From a checkpoint of a small transformer trained on Wikipedia.
Training: a variant of Muon for these matrices, 801M tokens, 5655 steps.
Each number is 500 + 25 x the weight over the matrix's rms, rounded and kept within 0 to 999. Layers, rows and columns count from 0. Numbers have three digits each.

# down: layer 7 MLP down (transposed), 832x320, rms 0.105, rows 247-301, columns 80-159
# gate: layer 7 MLP gate, 832x320, rms 0.389, rows 248-301, columns 80-159
# up: layer 7 MLP up, 832x320, rms 0.404, rows 248-301, columns 80-159
down247:492525520491493452531540465534514476508446486510530510501525491517482523505465476509518500478470470492453539493470518518513526505500480498487460495483513465523503526492472550508469539491469512525475503474488493538487526484552552525555455453
gate248:513438545475495539476475575505449520506480528513511486521525484539523490493536499514468471516472491509506547485499494485494549503536515498526497457513494494497486479495472528517521492461479513522473506485502464502518507502480519528468526496
up248:513497473496487504452538483528537495523488457513488537484515494512494545471523498466493545491501502487521504483505548494504533499499533474474511495481480495471496492546530499501508492481469488491494537489525530486480562534496492472505516524
down248:536472519489494518502527518535511472499495494552499453507496504490450509493517509481467481501511515511534502520494489497488523511556522471516476514514492544529506538480532496469474515518535529478451462466538478488483498487488529526531500518
gate249:510514529517450484507444552476471506495494481505493520494502464509499509514495532520506485488547492496504511497454515473481545482429515453485519505504492492491523493517533471504519467453487506501513491499529503537501515530470517526517502508
up249:511481518459505499498525507518477488527515476521521456470544481497456499467479505477508501500485523470473529502525552489496523502473536494471504519498520474488507494496513474514530501460504489497477543521473528514483544503488491489511483452
down249:496516547455488536515476471483493498540506493535511484495528488503479490528519500513500473489485528491512507491445495480523511476509495462490495503486504484508490500486483506505505509492510509500454490518488489479543487482521527481520507503
gate250:504483496503494564553476500524493522476509483494516500512477521536490514472552521485520523490483487537481497468472492499522476503481516481485496500517475551509496522470540517494497523525474508470490514490443506524543463498514494478461524547
up250:467505513454501499502526495498532510500481537540532531505483523543468482500535481482529516492507500478493461472526525550486509470504510511509481500496507483488454526476483474518455517514505508472399485516497555511521483527482497515465476488
down250:506547499506466468523489483496528539529490536498510478490456529518465436518520505491499496507468492478496530458488487512456531523505465503515496484508523488518471516511498503522497537513506521510475476534474479503494444534479494485518484509
gate251:510508521499535490492501485477501477489541497488461540462471520501478509522483500493552529571494463462582507475522496477511488510529479470482516510470493515512454506504491545506507488532535511490433447493518488497483518489471472492443507498
up251:483520505499503465501535480469475491515504518507487492501466532502471511487516509545464470475514462555537525508529549515526513485474527504474506520498534471517483489455514492508464507497503511445509488470559586504499558503500489507505492541
down251:484503462454505490526500447435443463530493479482468515523492501594539479534498472490537515481469443532522488493493481516505465576527487522472488540466500527495477517482532507490519496528528514497479498515457475524516487467477478535439483519
gate252:462473522479511489486502500502493505487491461507504530511512483512525546534482474504446484498475469515513487459493478489503522499489527504495497455521490511520478503518483535474487502458492461546524487546529498546510506541487529483476505512
up252:513501502478504487517520499434469563488516514502468512475487517508504506491485496509546487518466515517472485492480547528483488499495480492555499503501484530504522502496492527527488482497485491473462514517480492484492490499517475503480499485
down252:525481472499472492446512535550547492485474528475477509525544522501490465493488524494478493521534491487494495505504496484485486496534522493510524528544495498514514496453538499482530489543506492526560504481514496509476462495501553547517514464
gate253:527510539477476461516501487483478485485497449508518504489509477486453529511534517482501459518521533504452448488496511510474484480494479520481506500475517493477533508462543502514521490498504498493463515506537504529506524457507488472486509514
up253:500527500495475489505499464452475530513487517482507474481442453501475483477494510503504549525556519523526476534513467460491477504539512510496495503495497500534462475447483487485467507502461492517487512491501493540449477467547477510501494501
down253:466527480521461501460486507493503478491491504503504520506466512486506504483509521513502487519501510545490470533491501527509452525482476500491523455511488513491499463507439503525526511505491488527435520475516532506488522460502503572525495492
gate254:462504501508551501476482544514460496461477496492505501545495510499516479526465525492504510509492532485513499483521493476499509494510523467508490472501493505468479511512497488439457538485497482489526460502516470500451496503496519483496453485
up254:518488508521508457488555499537501490518514492504516459486478501521499520481507481524507467500483529504504533490523504488551516531492510497495532475455466502538504521518496508526466528519490552467480520488498500506511526467507488518482487521
down254:469530483472505540502482488493532466508488474522526526514489553489532512507525430474481496495489495475546498443531483495484494503530494514474493503514517526514493462528507509475497501494487504516520480484492479539463514519497495464486470505
gate255:496489485500511520498507487515504503520523450546505525462522487481504495509536488541457497512482486492507471458481491560487543437476485504534509531527508511508512459483515502471509493524494443467506512524472519513460528492511516461483469490
up255:496528503492505495461488530451520474488526536478510520502464505508517471505509515495526482517480492482523528532508559499496506490538495450489530483466527472525481492502500468513508496487498500567509508449545501493486496484482494516499546543
down255:537503517478462509473517561479479493484497529505461488448511489513503531504487507489508499554464459494472452492488524481528519484463482529488488494527471523473533520497478526467495503498501538491454518482475467552517465510517517493479529508
gate256:501485500526541520516474467525563480481464503506495472490473504506492458469492505490520509494507500499468506440486518520483470470479467470511528489533478491528491511509503457492472488460493534465543454477503481499495492524501487485499504533
up256:493495443454491502468508510521537446518492533452524507463495508498514492525503463500486504493517509490489487505484500485513532518527493476508497517481491462501488498481486498485463537488499499474477492512523491465524493505498517548493526499
down256:518497508475460461529511481499494451450551508505487508539507485483461484490476529526507491468492508499544509472515491469494506464472519485520515547500496549492461493506501549522515529524510467496498476506508500538513564503514535542505470470
gate257:510521479508488466479485495518498530506498482507520493504493492539480491496477490508517512514487496540527499476485507535470484509487468492534528511463493484505508507544526510503497494470493470511548433519446451496546538550476516527496518494
up257:480520497483517511509509504502531429522477539510494560478544514493505538485512455532523501509484525536502497500457518468475495507509479496465466470468507557497516479536507510512485487481530492491504478499513519472479492526476518503518478530
down257:483492498511497549520487484495504505469497527541490505473462517504501471503476540475486515510523470497487540498473504514493493473472514453489530522509474489494501505542508512515491514498490479486480482520492513504524501530518492486538517475
gate258:490524467524551519527500504496528491529486525504485474500521485520514514514482496524466494485468467477524496498540511513457545509500537476478487517529464472507499488489458529471470414496510415466495476436464533491485481510520468492479501532
up258:436533536504500504508507516528494526554497443502477470491547481543529527531466532471493497488490450488534515481490505441527467464514448535509511507505534484499510515435513524459482507507486487514509483523538478449513500493510491472442493480
down258:526510490531470480454442482497503529512493461513510477505520468502525502482514527478527538505478504516503476507489537526545517494469486493479462466517467496471524485449489508519516529509475501468505472546491548458562515470543529462526489489
gate259:493473505508476519514524511509444474528516500466503496490490475517505510484474503471520502519501525508557499461529478498476527485515516468544496509469490491500504536490495507504439472492511525537470529526490515481466511469504502488470462511
up259:511527507465518482492531515483525532498516511493518477489536508482498529502492496448513500499504461520472480474509502532495492512484508534514480525516514520526470468516517486519491499498453441512519532497511503496463538478503509534491492519
down259:491518485482468514551523501502491487473540509523518472467482502491482513483514512472521505502514509508510524509487505487510540528487477499514544504529486508502474508481478506507568534573548501552476445509471498492526543497509534513532496502
gate260:524530481524535559500526520499510494486480509507467432476511503482523521523479508527441504480500441491543510451499516464525512511501506521521486485524507466504480441459529484489498531518504469536474535518490454483525453505487532481553490486
up260:488494493516505496513492500526489502534501511495517539507455470475521492532501482500498497477546462487460504508477469525499510523506495473495470506551542498482474509468509514518517500529496504485526480509512497508499522486511522523526518487
down260:508482491524500535515463547480499503445512517494475469492526468527516514522552496501518507483513500489490475537472459520454484515518475486493585498478531529509510517523496429496492452526512501484506533459488505486486453514468496452494483493
gate261:520519433497533522515485457533497504494481484461491494475490500511493517470519494468493486539499488487503465523487508463519507467495476468491527429515489476483479473499510539522503504501472492466467483493491504510499451514472480501506560512
up261:504472543437471514480509453493482465525492498547476492498528466528494486501565537511478559524522472465505489494516507497480529508534510511461491484483525543537530493507556474480505526488473489486510500475491428568519494485509500508513555486
down261:490488501529458519477558517498503502498522476513465513509558513525486487519495519524511528493538500531512518509552490502479480494484511517480495562479522523519533505546525515546530449499515508557485522513553477461454499499448485482490488504
gate262:523510477540505446535527495480443548520508480492479503486501500500481530508464536568532495569494479510462516456521513504492486468446487524528502500495469500480490523488513481463515487501532456526509517487514508500497457477517520486495508509
up262:497463505473519479494551491485521493553491506522501491448507456482535472546484514513497525509516545477506539514528527505506526537490524535512506530472506500544492466506480490519525501513504441508484546474445495487481534524540489476486499530
down262:480491525456501487464553472521464516477532469475533492523538467473487492509494476507513486510536464471514479495471492482489496540510512497523477522476495517504526458478502535528518484444535539546523458476533483481503488526475530522510488507
gate263:464491542494441517507536505512510516521434486525489467476474551512461499533482496539519521517506534477502507477461538475490499515479505501531499523488520525509491531500500508437526521484526506497517477491499530518478475514497513480481495462
up263:530545503509475503486526463521457501514502517513472543518520489531494478527539497473508496502489517505481519503521494482516514522494492496475476494502538486522533509483516475432513502509479501490500481480496496514578531474490514513554494481
down263:490526478463482453497513503538537505491452499547510489501519496498485506499487515484522480518488505470510511467478518513513500508518487482491501485466503521502501484506494485499533528525474490515471509473503534477506509520531525491463496505
gate264:509528508497480505487546519472531521468502505493484494488478525523469507497500468469510483491529549557500484502518533542458487499506516509503512477493467525515506484505467533472452442473483499514485519484484431544479508492492495519506500525
up264:527558591497485538499481487482498485558495499495505504484504541549485593500480510500495481505482517539549492477526472529511480467501518499509535487455496456507500519476509473535494510473467524463460503499518488473466491472514499485534500506
down264:518468517525455443436546509521475521494501560523538488483503447515528565522508508524515497496482521511460526568504500474471529511477501488481508481455487511448534519472494515444530497500497500495500531514531462531517439494555471504517475496
gate265:482492468489538509478507480476508500506494507518506485540498497510525521517512489481485514526528498496516533466498520457538501532499436501483495499539485517542506514488527524496473473487459517539516479502479468529461472518488497466497524481
up265:501491522499497483531501523503524480507485501457460602507494517492530477512513530512535522465509481497543554504510506502474481448507445470534478525495526455522498533497569504492455478531535496489499514497496540554510453505470547477512516497
down265:540517486505470530483462548508532519505512485489470495496443472487498505437485487514471490504535489523466526523529498526475503503489511521475500522516463475478507451495485471521488490531546486482501512502534506503492472469565538504515530494
gate266:484528520482534479538507541519482495509485464474489478506440511517480540512483479517530501436522485502474479501498504515552472475525486506501520515507516460465504520499486493487474477501506534489497491515486503485482512495495528486489517444
up266:528519488515491511529471463491497492512508489520501551487507468510475483506547497503510541522547469493494536466481505495514469531459471454495491504469506505531502515467485496498515491505495529512501454534540472519502509512493481503494491512
down266:499447522493478476447548499467536517509461498540536477489495461507481474531512507470485526505514506488529503527517445493466511535542507489521477476536504514534505498476466550534512513449495489523559520467504491531513568500522534507526503549
gate267:513486543447493497502537497531487513485484473495488506470557506520467529503482487496487506490515490525530467499506485508529525507490463486526517497521504547493487512501484509473481490477516519481481491544476486547462505489470493531517489517
up267:471516495488513501513494569496494480508501481496512520495515498515507512512520478506475512479519520499515509498514505490476496521511471448516506527502482488484497549520539519454502479519480499514499496473489495521478514489486516485539513516
down267:513534515475507430464498463502461510490495477458485551512516528519473521448445504494519490495500495514477496486485500488495453504503499469499520500520480485474492504467529489419486471532469466493447506534533505469494490492490488507491444491
gate268:491492491467512560566532494475543502531469502502497513474479494513524471498474467509513495514529522533497483487538512476470490532489524486544499546483467535506505474476537502456508479503513541495518523483516544502453489501539512501517516445
up268:499468510491494503518502486520448489495547497502515512507511514496462502478523475487523524449528489460505506557461523511479504517506504504451493515473497523498515460537453496504533484506510526507536495456455515471514450469485504493532524509
down268:529505523495488477561478491485523483469526483499527479457515472503524474501462498484482556502497474476501482556507469530472539523500522527539431496527530508453438476525457451499469517483467499462509489523503487496535518484497503498491516462
gate269:507490477453471475519485535501464490510554490489493500536462465514515487486522503482509540470449494498495526490477531528529482522451482497530486518520518513531522502486505506507442501508495501489468497511499514511493504507463520450502489508
up269:512488495490496454497533518497436489510535529504513513513504508553562484504522527542525537517515490580524482534486513535504506509440517467494494474512521505502553513498487505517534520531509515473521482512552496493503475469494504506523500561
down269:467493490503538455486519460503521499472517495462473487490500460494440517498507451457524497499507468502481518502502524525502456514467477485494496490467540501547548506512516487540503495513525483501492502545485455485474460521533493486500486444
gate270:517496506470503463475480501528517495510548501457501527485496501457513451528458493470525476504511523517504500503492518472498512468490530553504535536497500464472522502501456484528496461494510486499491497539467516525498506461506515491527498520
up270:539500476457477521485542495512464504499532483556536491512518534515521520470500468505482535536509527524582507489499532529525480487483472496473535509503538497500516508460503483549495474516452525530506509492485484484536503522537486512490542494
down270:495509521524533456516496544532478531543475495503501503512468481490498477517474515497487465495535540459486476512532461499474491520484493468484480504497508515504523489505516520490486466508524505529529466491516470537485523557507504493517478501
gate271:481485508507561514556490487497482502477458502495518498505509463465564529486466514496519493488527474489535509466498520472522508512486462495499487444471515490494516473503537491492505521508462498478504461506524523482498495487508457505487559478
up271:485535487471512486483506508493508522487515525480470516498505510527466539511498501539491449425491527504488503557448522539481515512546472497527490524438517495511456499464477500517509468520488537498496516509484494487521491498523463510511545512
down271:468482517532483510529485555542513483497505466459488472508461488502491517513500504488509529508523525516534510475478485477542465534511500503499490520510501517534426489523500522514482527509506443451519482474498525542485513466503520496510508517
gate272:476467497494504451493485507506518472468483511499478518463460492469497471523484457495544486491463438497509512491487495487493541511492461503544518490486465557517508527507460520510488523493434524535457513489520513479482507541445483479548500492
up272:473466515518487554503486495460506492536527515499505491495519536502452515465538501548482506512496497473523517523519475475533504483501516500496525490489512510497474506550483463533464520501577504494511523509505510551490550496496444515510464511
down272:500455466508493463521528551509498432501536550466500495542485451493486477495520471468477507500444468494536530488498499516490495545474457484485486502486475517448511523431481449482463506493418503481518493509521516505502491497516511494514508495
gate273:493533535487516493502525461501500486503499492469448528505494500524524506527529559502494505502495503519511448526499497466504534474547476511475481471506512492565516500488509506503505481507463449469488529513514527510463484464555479486505503510
up273:496484522495480475525560515467509501497493527538528484516498510523461512477457499524450512550477481547491516551492553539499498483532505527468484491493494474479493510518509507489546491502460510490492484491483499450491530497501499522502509519
down273:519517503495482498522481511467488549454472522512456466495477480495477507488468489502499505512486517469511465485494505527523517519511512466509511517487493457518467508554473495555460510530482484533487518536540504493512484528483483492466491458
gate274:499437475472487543474506567517510478479496476498472504474502534502455506525495471462478535500499488519558521472514499480491475505463530456459487539519515494489450520501498498531479506494506482529505486519526464537478530471505534508501509483
up274:517512492480487485524496503511504488503529511501541468517482506523519461499507533516489502493489508463499509478469519488495505492513483536489474491492519509512496506541517481492525501526504516505528503509492515494534503442509524516527479488
down274:516506527464517482446490543472485528470483477496498485527512502519533527525475432517517509497464505487499491502503477467482543535475478532519508513494507520482497497504476479534511466494509499527513502447472506482519484496468487546494521522
gate275:508522518467533523526511518505558498527498538477541527484514465502503467470550527509521519474497482544499453495476498531511487497499497528542473525473503496514496491510494507492481474536510493492501491455507542522499495525502472525507521524
up275:524448496507499493496530505472489523466521462450532464504468449512525553499513498516542520512535448463456503519513508470518503476550474531531505480513474532467500469531487477476483441520521505503499498523528485544546504538525510492525515511
down275:522512511457511474534489452504489514536497505533492501503517536446490476481486492475495462469464464492526513495451509470501484520458469452558498506517542496480496516459519498524465516483512486487466515474498468443458542471467494510498506445
gate276:494496480494486487527474547534497495481495506506481483519486472499509447520506492532495533484481498481498508472497483548532499468494494476493531523472482505449503575492539516484512491512485502515517465453551458523519472505475485506522506510
up276:489505526523547473476506460493501509516480482490513538512529501513526474494492492473502473446495543536517540519463503489518512487475505511523499475535493468540463551497485497497530472518518509503542498476541487478531543456501468518515529521
down276:516476520518490490532493526497525506509511471465494490494495495428513475499532492552471452470520500474500504488503473524476524570521531503479475536523503512524481498588460521524465502480508528509518517502509541490497469502500479520472530531
gate277:530492520526510532460510467476518492447473506472521513466477477508457526501470479467544492529467462521508493510487530524442532519509489490500500496512536514502477498477543513550519490449511532505530489477487509471478482521464493518533507539
up277:496543504505483536489493468515493525460523492498476486490502514489465496507509504495483534474508541553519492517465484513496544514517516490488514515478508491454496507515473521512519475491514479544543483499519503447509472543461519511549515520
down277:489498505526522528482543453509477478485473489522468489509492491504488515523543529505494474469493559549469510464524517488552487490473447501483546497498509491478504469465499488507505531473477536480468490526502452483518540465492507473525494481
gate278:525512491475492482495508509490517481476515513513528530520486513501503468484504486517513515473538478502559497512521532484511526506446540547528532521494491508481494508482518543504526491490508479468521513484500481455473491522456551550497479493
up278:502490489484482511513529491463520481479513468480503507500505499524502487499479461469486495486460466485489492533477486495479505502511484513477462503517519502492542481490484502504501529490534493471474448508481498525507490541522486498527490481
down278:502520526459532507503530516450489518501501504490517499473528481509491543463508549520526535539512500484514510484532506441475494514498521533538475530497526478513497538478544526454508520510504542539486490496489553515501494499513496512515477490
gate279:500513546483484491486472502509495491517475479517517494478474462465503484488509514495541461541497532468509504509484543498522520440490511494522533495507508502476492537457465474497464491469472517450510511523480540526489497518430521472471493453
up279:478485490482532475486518525471476508464503469434513470514465450510530471521523504556464492517516471506520486510546532494461517537522502510514514538485515498486446441495477505470528458552474508457499483499502470463523538506491456499462521480
down279:517499476510495513523521476473465522479516477528510535556456530509506512449470532478496508494512515485485497499520519501482458515504498516511527487482497527506546513511507510525507481503528489567512546512522459529495485479482464510536523512
gate280:537485549513488505502516469541510485522520494460466507509498470506504508518510487520455512495517493506481537507533528485488509498503509506521444509496504508487548469454495511503510469492513474506515508549473464462503513519518487459501530495
up280:556527519516428516509513478546499469540530461465482520506483475516517504494488459490445512478481460483487534499531538507498531495515517479530500476473473518486537513474517482506519500501506441522525501518476474483487486544514497474494497511
down280:498515465499491508494502483471546480495515499510521522556460519474512456497478517480532520509526497516538492507530472528509483481505468512488510530509523476500489504541485485516462513498537515525474514447527488514524551482498502513475498506
gate281:473475497515498493507501478463515497538520522487562487506511475498496536541532475500478494488508481484484523499518490463511490478525481504536529556481501489502521515485503504505516499494491525498491479529495520483471488519532483501448535478
up281:518521481520521539516493490492497490481487511491417497558491550442510529509535527481554520481556485469489473460472485503481528553471488476529530506535533510496459499470448495505501491515524480488480497465485490484501492527441536475473500487
down281:504522507490522481449511559497508548505521489519467516480489484515505533518518538527501494494502526503525519540512516491505530486460519488477504474489519501498502490494473496501470532471521478499493524490486475468530527446505505515501501530
gate282:479519487499480503492490475509534556554514462533517450488524496491481510479513466479454495493477488507483572485486510517463488468488468490491483521534487573492510517510461527494533490520510496549484449465520484526522493461509503484464529511
up282:490496510516462543501486473467516512554512503511452508492488455441508505496495521511529518512487467501516500477452485500504470474464556531463457492530510513492499515488534486500455508510460496500459517449469501513471490473501416474495504538
down282:502500510511502475461508489491548592494507491506500481459501462496532511481480476491530514496533474490501567494505494517515456501462501482506490493485486439506476559493535499511500478462509479541527494485481484531504522488500520468534491475
gate283:516512521492493504551504511490510497509471533473549506509420529498525504495520516521469507533529525487526480477501484510534520521543500532527544512490498544479529515530489507515506565496519507541540510488513508508511509533553514537488498494
up283:513486505521482492464490465524506509432487481505503522519513545483513478470496486492516446485493509470484483483486502504504506502453497570485547480491501507468529518525501492491540515454489527472470505485477530521520505569491508490498461519
down283:541514497481444505501456467514503488512502476509474516485505525504498528473504447531508485520514566501455463529452508520525479515476465530488526521515491498472530449474428508515500486483522460551495502513519479515548462466472523507512500514
gate284:512519468481453484501495492496497501511537498491513467487503530510513466527475502518492522490484460504550507478507517555470504495540505463465522502481503492444493516488496511539468525464517505509466523504510473505506523476512531488489526467
up284:518539546462515495509488499516485544525484483517537512503507523449510491528509521496542512522534472501470501539503499485543521491489514552457510486506522527476510519504505502460517482481487493514473530495504522520486527497490485481473516513
down284:497501466516487460479521526492480520503509496484512453508500494481518525472503502530523483475475504535468482551475482507505545496496472482509476494535465488489510483509546487553467495475534495484510490478506485518519502462482506509487513528
gate285:472507519472487488502547521485498524461469496511513531463490522517501500493529558478512500450502478521490487498450496485509500494495517510514502470546493521508502491515513466517478469495538505482492487495466478466482467500491535477480525524
up285:507524497464484530465463503461485489523467512486486485540481481487533516487484510531539504518486501487515505501505496454492501478530459476499521496484487484505461482516479529512471507505482521477497517512463505493496509485493497511533478471
down285:515479527504531503525538453543510473475530516553477525483507489479463544541539513463514500506497488500471525487499512487486515515477505510484507470511498499481472539452537488509488509532557458480467470517518481488464460506506495472545502504
gate286:460511521465501489504480510516495514521515478469532462475469516501500466439526508514463472522484518476499498509498492497497507508479496497504510520528503504552518486495541483523488499492485507518534491529504514483511522514454470499535500496
up286:498514465518517473505493535488563465489501478503469486499502535516465507525483515510524477455499519497501485534522485468523536471495503509471472464473517502503489520484517508500524483472533471528517500495455529493509474505545502483516479505
down286:485508438500495511497528500461500451479465521519464539523485495503480489522551499498506517497513472534492508454494552514509509493474500518490503503478528489513511524547476512440548484519488524486467465483533451478459506489488491514495492460
gate287:470522518524509479516530541500535564471477513509456496518477454530473493515519530501467534513508488496486519478549505494484549455522523500479458512526491512498516493503500478514539505458492518497498475567507493530502511502511538463520519452
up287:522490526496507461512524486493477519486481488518446499503481455455478520450469486458473425486498498458479516504476532489518478529557494490510495489507455519510507461512498552445481485511497487534491491535508523532528498509544506468526521550
down287:513465469497541517519479495467505464524514493520484500548530499493522497463493474526549463473489508483511464532465494492500434499460507482478537478492488494450467497483502516516516469504549477519481476521497481488563541495518492475518545494
gate288:503545543536492488488491541495512427498516491518492490537508477506473502495509539506490530519469488542500483504464497513517501532496499516519478491476486507541518507526542510497505488508507516484529523547530501473434484475460477512534527487
up288:508479558456517534511501570501526478522513522499467523486498550496506522491450502537482475495489524522524497520479500491559495503494443496514470540508501430457507483440501520469507520491509502511481484499522526530497494459430487508534472491
down288:471487516540516525457472509522510468507545490520538490499492485504490460529494503493469480494538523488527463512490509448496505509480481506526465485534485499524481533470525534494480534525531539520483519462447449494529516486530530478476542504
gate289:482472466505525489575473509461520482486437467481475515528492490527477499515564499573554487454508519516526505511510476511546473498548496540474448478557471473521518497506526488511471526473543477518483515471504530439492498527531511512497536516
up289:510480497506491527523480538518492501505502496531494516517510506483488501450477500500510516470478464510555510480515499516511494490447492511528526535519542473461552501511439490501514493493540440523496537491512483496528490518462500474466490532
down289:519540489522474472499487516474512506480510464531532526442523510435505512519505504507506511489468495471540505499495549497437471522469510499487502507529505507487507511473485501483489461513521531542506514518478540486500459488485495537493441521
gate290:534467483516518550539481466503475544488508483552500517503482504492504492488485475506483477488484473503546492463471539501480499534557497508512480453538458521470531484527533534510479485499521523524480437494481479552513496491482489478517530519
up290:522503460500508473541509493526483461477454512466488472503489510492540457507508503478532488518513494510494509490481525439502517531465492458514531534462516488502496502474422506517485486509464510465484545519501476458448524531526535447512509511
down290:510530473516518450494514498500506476529496502498490475476481516504526484526471465487480461494506504482477562526525516490482580479462482479539510513510476534492470495497477467482500534479515476486500527456526554489478498507537509444534523505
gate291:508516496477510533499486501456483517528452516462461508498497477505529484471503499514517538584533467550494519488522516483485542499510469540526560515504467509530545557452482499512527502495485464509469504512483505491522520487512494465487510485
up291:485531540478513470469524485463507500540513491498518500476531507497450482506490544504486513488517492462496455537515477505490501498512458469479474455470471491500477507447491470471513521522523549500491455507499447470489484535463510509476497508
down291:483486490458466479482467454487470521547500499512485480515482478482510504479540477530504500504469482509479520474499521527442476494482476529527521491500539493476508431508471441507506481530504508492544457516504589517535502505513524482517495484
gate292:483466514506504454486508485539522465541499543534516479522509487528448453498457491492491515482490487483478498519505525490497530513464517464493500502470486494491511461509530509488508492462531541516529534492546487518501496505534521495514501523
up292:507458466489473504450533538521483503510472496510490498460478496513504532484484507490471495461489526496573498486496499475500513526535485503487499497544491515478487546520482515502494505466459504517498488450488498518479487477510476501520537574
down292:523516479519467464471471520469531546485453539507503502507499481505496517493545513525462525512490508503499563490496534497547490507516508485468502487507492518524463523517518520505491489491491483497495523509537452504530525537489492437522524513
gate293:510514478540533501530596489520524438496517469472537516472478498511498523491546493499495510456508501513518493508513486485485466525467509483518500498509499525452496434525486517491515485483501530513474513468501521474505503459478492471506476443
up293:481484452522525495505509405459476505482518448452448444535492522512516496488525494529508530521509560523477508519502528495456515478531520471479519488504468516531469481510517557492487472490469504553491466489531508485482515527487452519490506455
down293:473515518484488478494529506484510507531513542482503474532481508529495508492474523514561510516501522492516494516545555478499505547496536520518498465532497481486495510460509506508482514488510497542524501471480483500480505514519503491467511472
gate294:493549485502477561523491510440434474518451519468479505507496474508509485479517491492488478489495477497551505498475467499496536496464535519467529495519517538453502494537508502470508515528472509472540495497504483458521483487491510503494509514
up294:498485510510527485536526538529440488481490526505488434490514465477504477488511516507510504467510527520513550512526492475516497507483529488519516478504439507470466543522523490511473498448505542473498517506519508501525516513522503505517513483
down294:499479518502507529502489497497513465507459515476508516536538495474514484504509491445548496457529551493529448526466519490497553464497499480473480484469519474529489521505544529511525532487537469544522504501515521515509552472549504491508467477
gate295:502504520514449474481528477482455476494490525493474452481515468528515475465504491487508518493486479508514543504467511520540498465511479524527542463471491502525523474491495507486512516501476503536504500464464473476505483458526523486495513512
up295:486496484499500494509486461513458489517490518493498461491498487478538505486462497512532526519479500529505496496481552504490511509558487475527466470513482512545499496495464498505496450491543506487493536542498507513488510499494509446452531459
down295:468490512508506515457523516436472526470533496470470513483524493511547506501444483503556515470482433527522483459513471502508462462514508466454524465489488481532524470451516496510478495504512508528492510564475509494471486471477511493561480513
gate296:494513481483522472560511522491507565493485487525519490481470524494480529490525447487525516541487521464476489534509493489511512533528493484507489520516507469494493486506497504532481484467527473526490476502498499511483492500496520489492449526
up296:484505496458493476511487531503511521512520454543494468468521506481443500483457478539535507476483490449477499509475510506504516506513471478531521489538466442510478502500457505481541464495501442437532556478473555508482474523485534514487514521
down296:513496550483533480512497493474521490532527507504499493478519536520487511496495465510494501515516528511501483478547513490475519526493535505514515490506464485479481556492485492490483499466515511482486498500501483472463531480523494506517488503
gate297:494537503484485459523482507524487489506502507508539484474519497509519499442511553498526502480499469508520484487526468506527486545543553501477505487512517500426488470482421474499466497504483489517498495508492516481519497502495508483480514505
up297:533448497504467487488493469509492490530468507509530498502526437504521545518481554496521455466543557509486487519507539449496550537516456498519490491485496498524518454469516529492518518541547493516482508489498504469476499522460541504475494486
down297:486523509486470486482518521455512508490538499455506507498488536495481534484484465476481497499512512460500528456518519525511491497514500491429498471513508576505545531479453518527526505489481506515509503517529473491509461429447492495500470496
gate298:501515538480518442512503449479481484497473539474491508571457506482486469460456510503556457494516492512509487486466485507441502524478436513507498519535479492499501523509515490527510471466516507499486527518523496507451517535477492472484495494
up298:475477528482498537481496467511477491464466492457586524528498473487495529478453535515499514492523482524483488476511475498522514517478447514530497486522533485492492510458502488482467517496515516503494469542499497508518506502483480497496502486
down298:501529500481477458490525514503477500540500513485473512498490513547518492535478484531503485503463457517477524497499471521476513500477460502479497532570520496517500508560496487488480465550512466453490488456503501523515464498498532498491552473
gate299:488516564484576478511513510538532518486484535504484504480504498463490494450472517507513524507516492498490547544473568470491492557480509496496488487530465474498501493512511505515501488509481459520530483525467504488448489509470508535496479540
up299:502527474499525514519519497527485535520501486473513502538517499479542503458502541496496442573487478507517476472497468485521518513508517522474504503482468468537528467494517506503498492501494490529507500459496526523461491552442459480494543508
down299:481553447482506489512478500483522499510501513488537517467508491504483493483511526484521500515481486489477450467464486487475507513465539446521507483503496531488485451506495512527481476522511473454498506596503520499510542538518476497503502523
gate300:460532565472503511500506468529485496463516475505536448496469525504480557476510499474531519516532505465531478506544483497540499498480487468488500486516478482531480469511457507448507484489465489556503522468464453506533501524443523536518501522
up300:495484480513475510530531502511524495458488542485514523486512485487496500500500493460523495457530470487488496482461513561502490435492503485520520508497493511508506510523523497490441482524514518459483487484456523472519506545517479427534511485
down300:519459497490500488530525479435547495516482519524492538499498486499508527485478551480484485504499524499500547484461503453515481474475497483490528531463504467477507530505504511534465489493485494498492513491540531535480528474507519491483509536
gate301:543474470474552472527527523433467536499515492460521483490462471494469545556534513513461539491515501501490471531468495482495514540488527484462501497489488469519503488466520561526535475518491465539508496466499458502445467523481506490519489493
up301:540434513519495500485491517479490498486476482553509489523487476530521532494500498474474479517522465491464565471540485489530480501475499471517525481542498488464518529520468495525473481537517484437473478505505499479470514495516572489526489497
down301:489546489488559468523476495521512521451515499536449485505462531517491499486477511541541519489524464524500495477454524517590508475477553473527492532486521503560556485508474491531527514537454533490520483504494530496511495557481500523478514494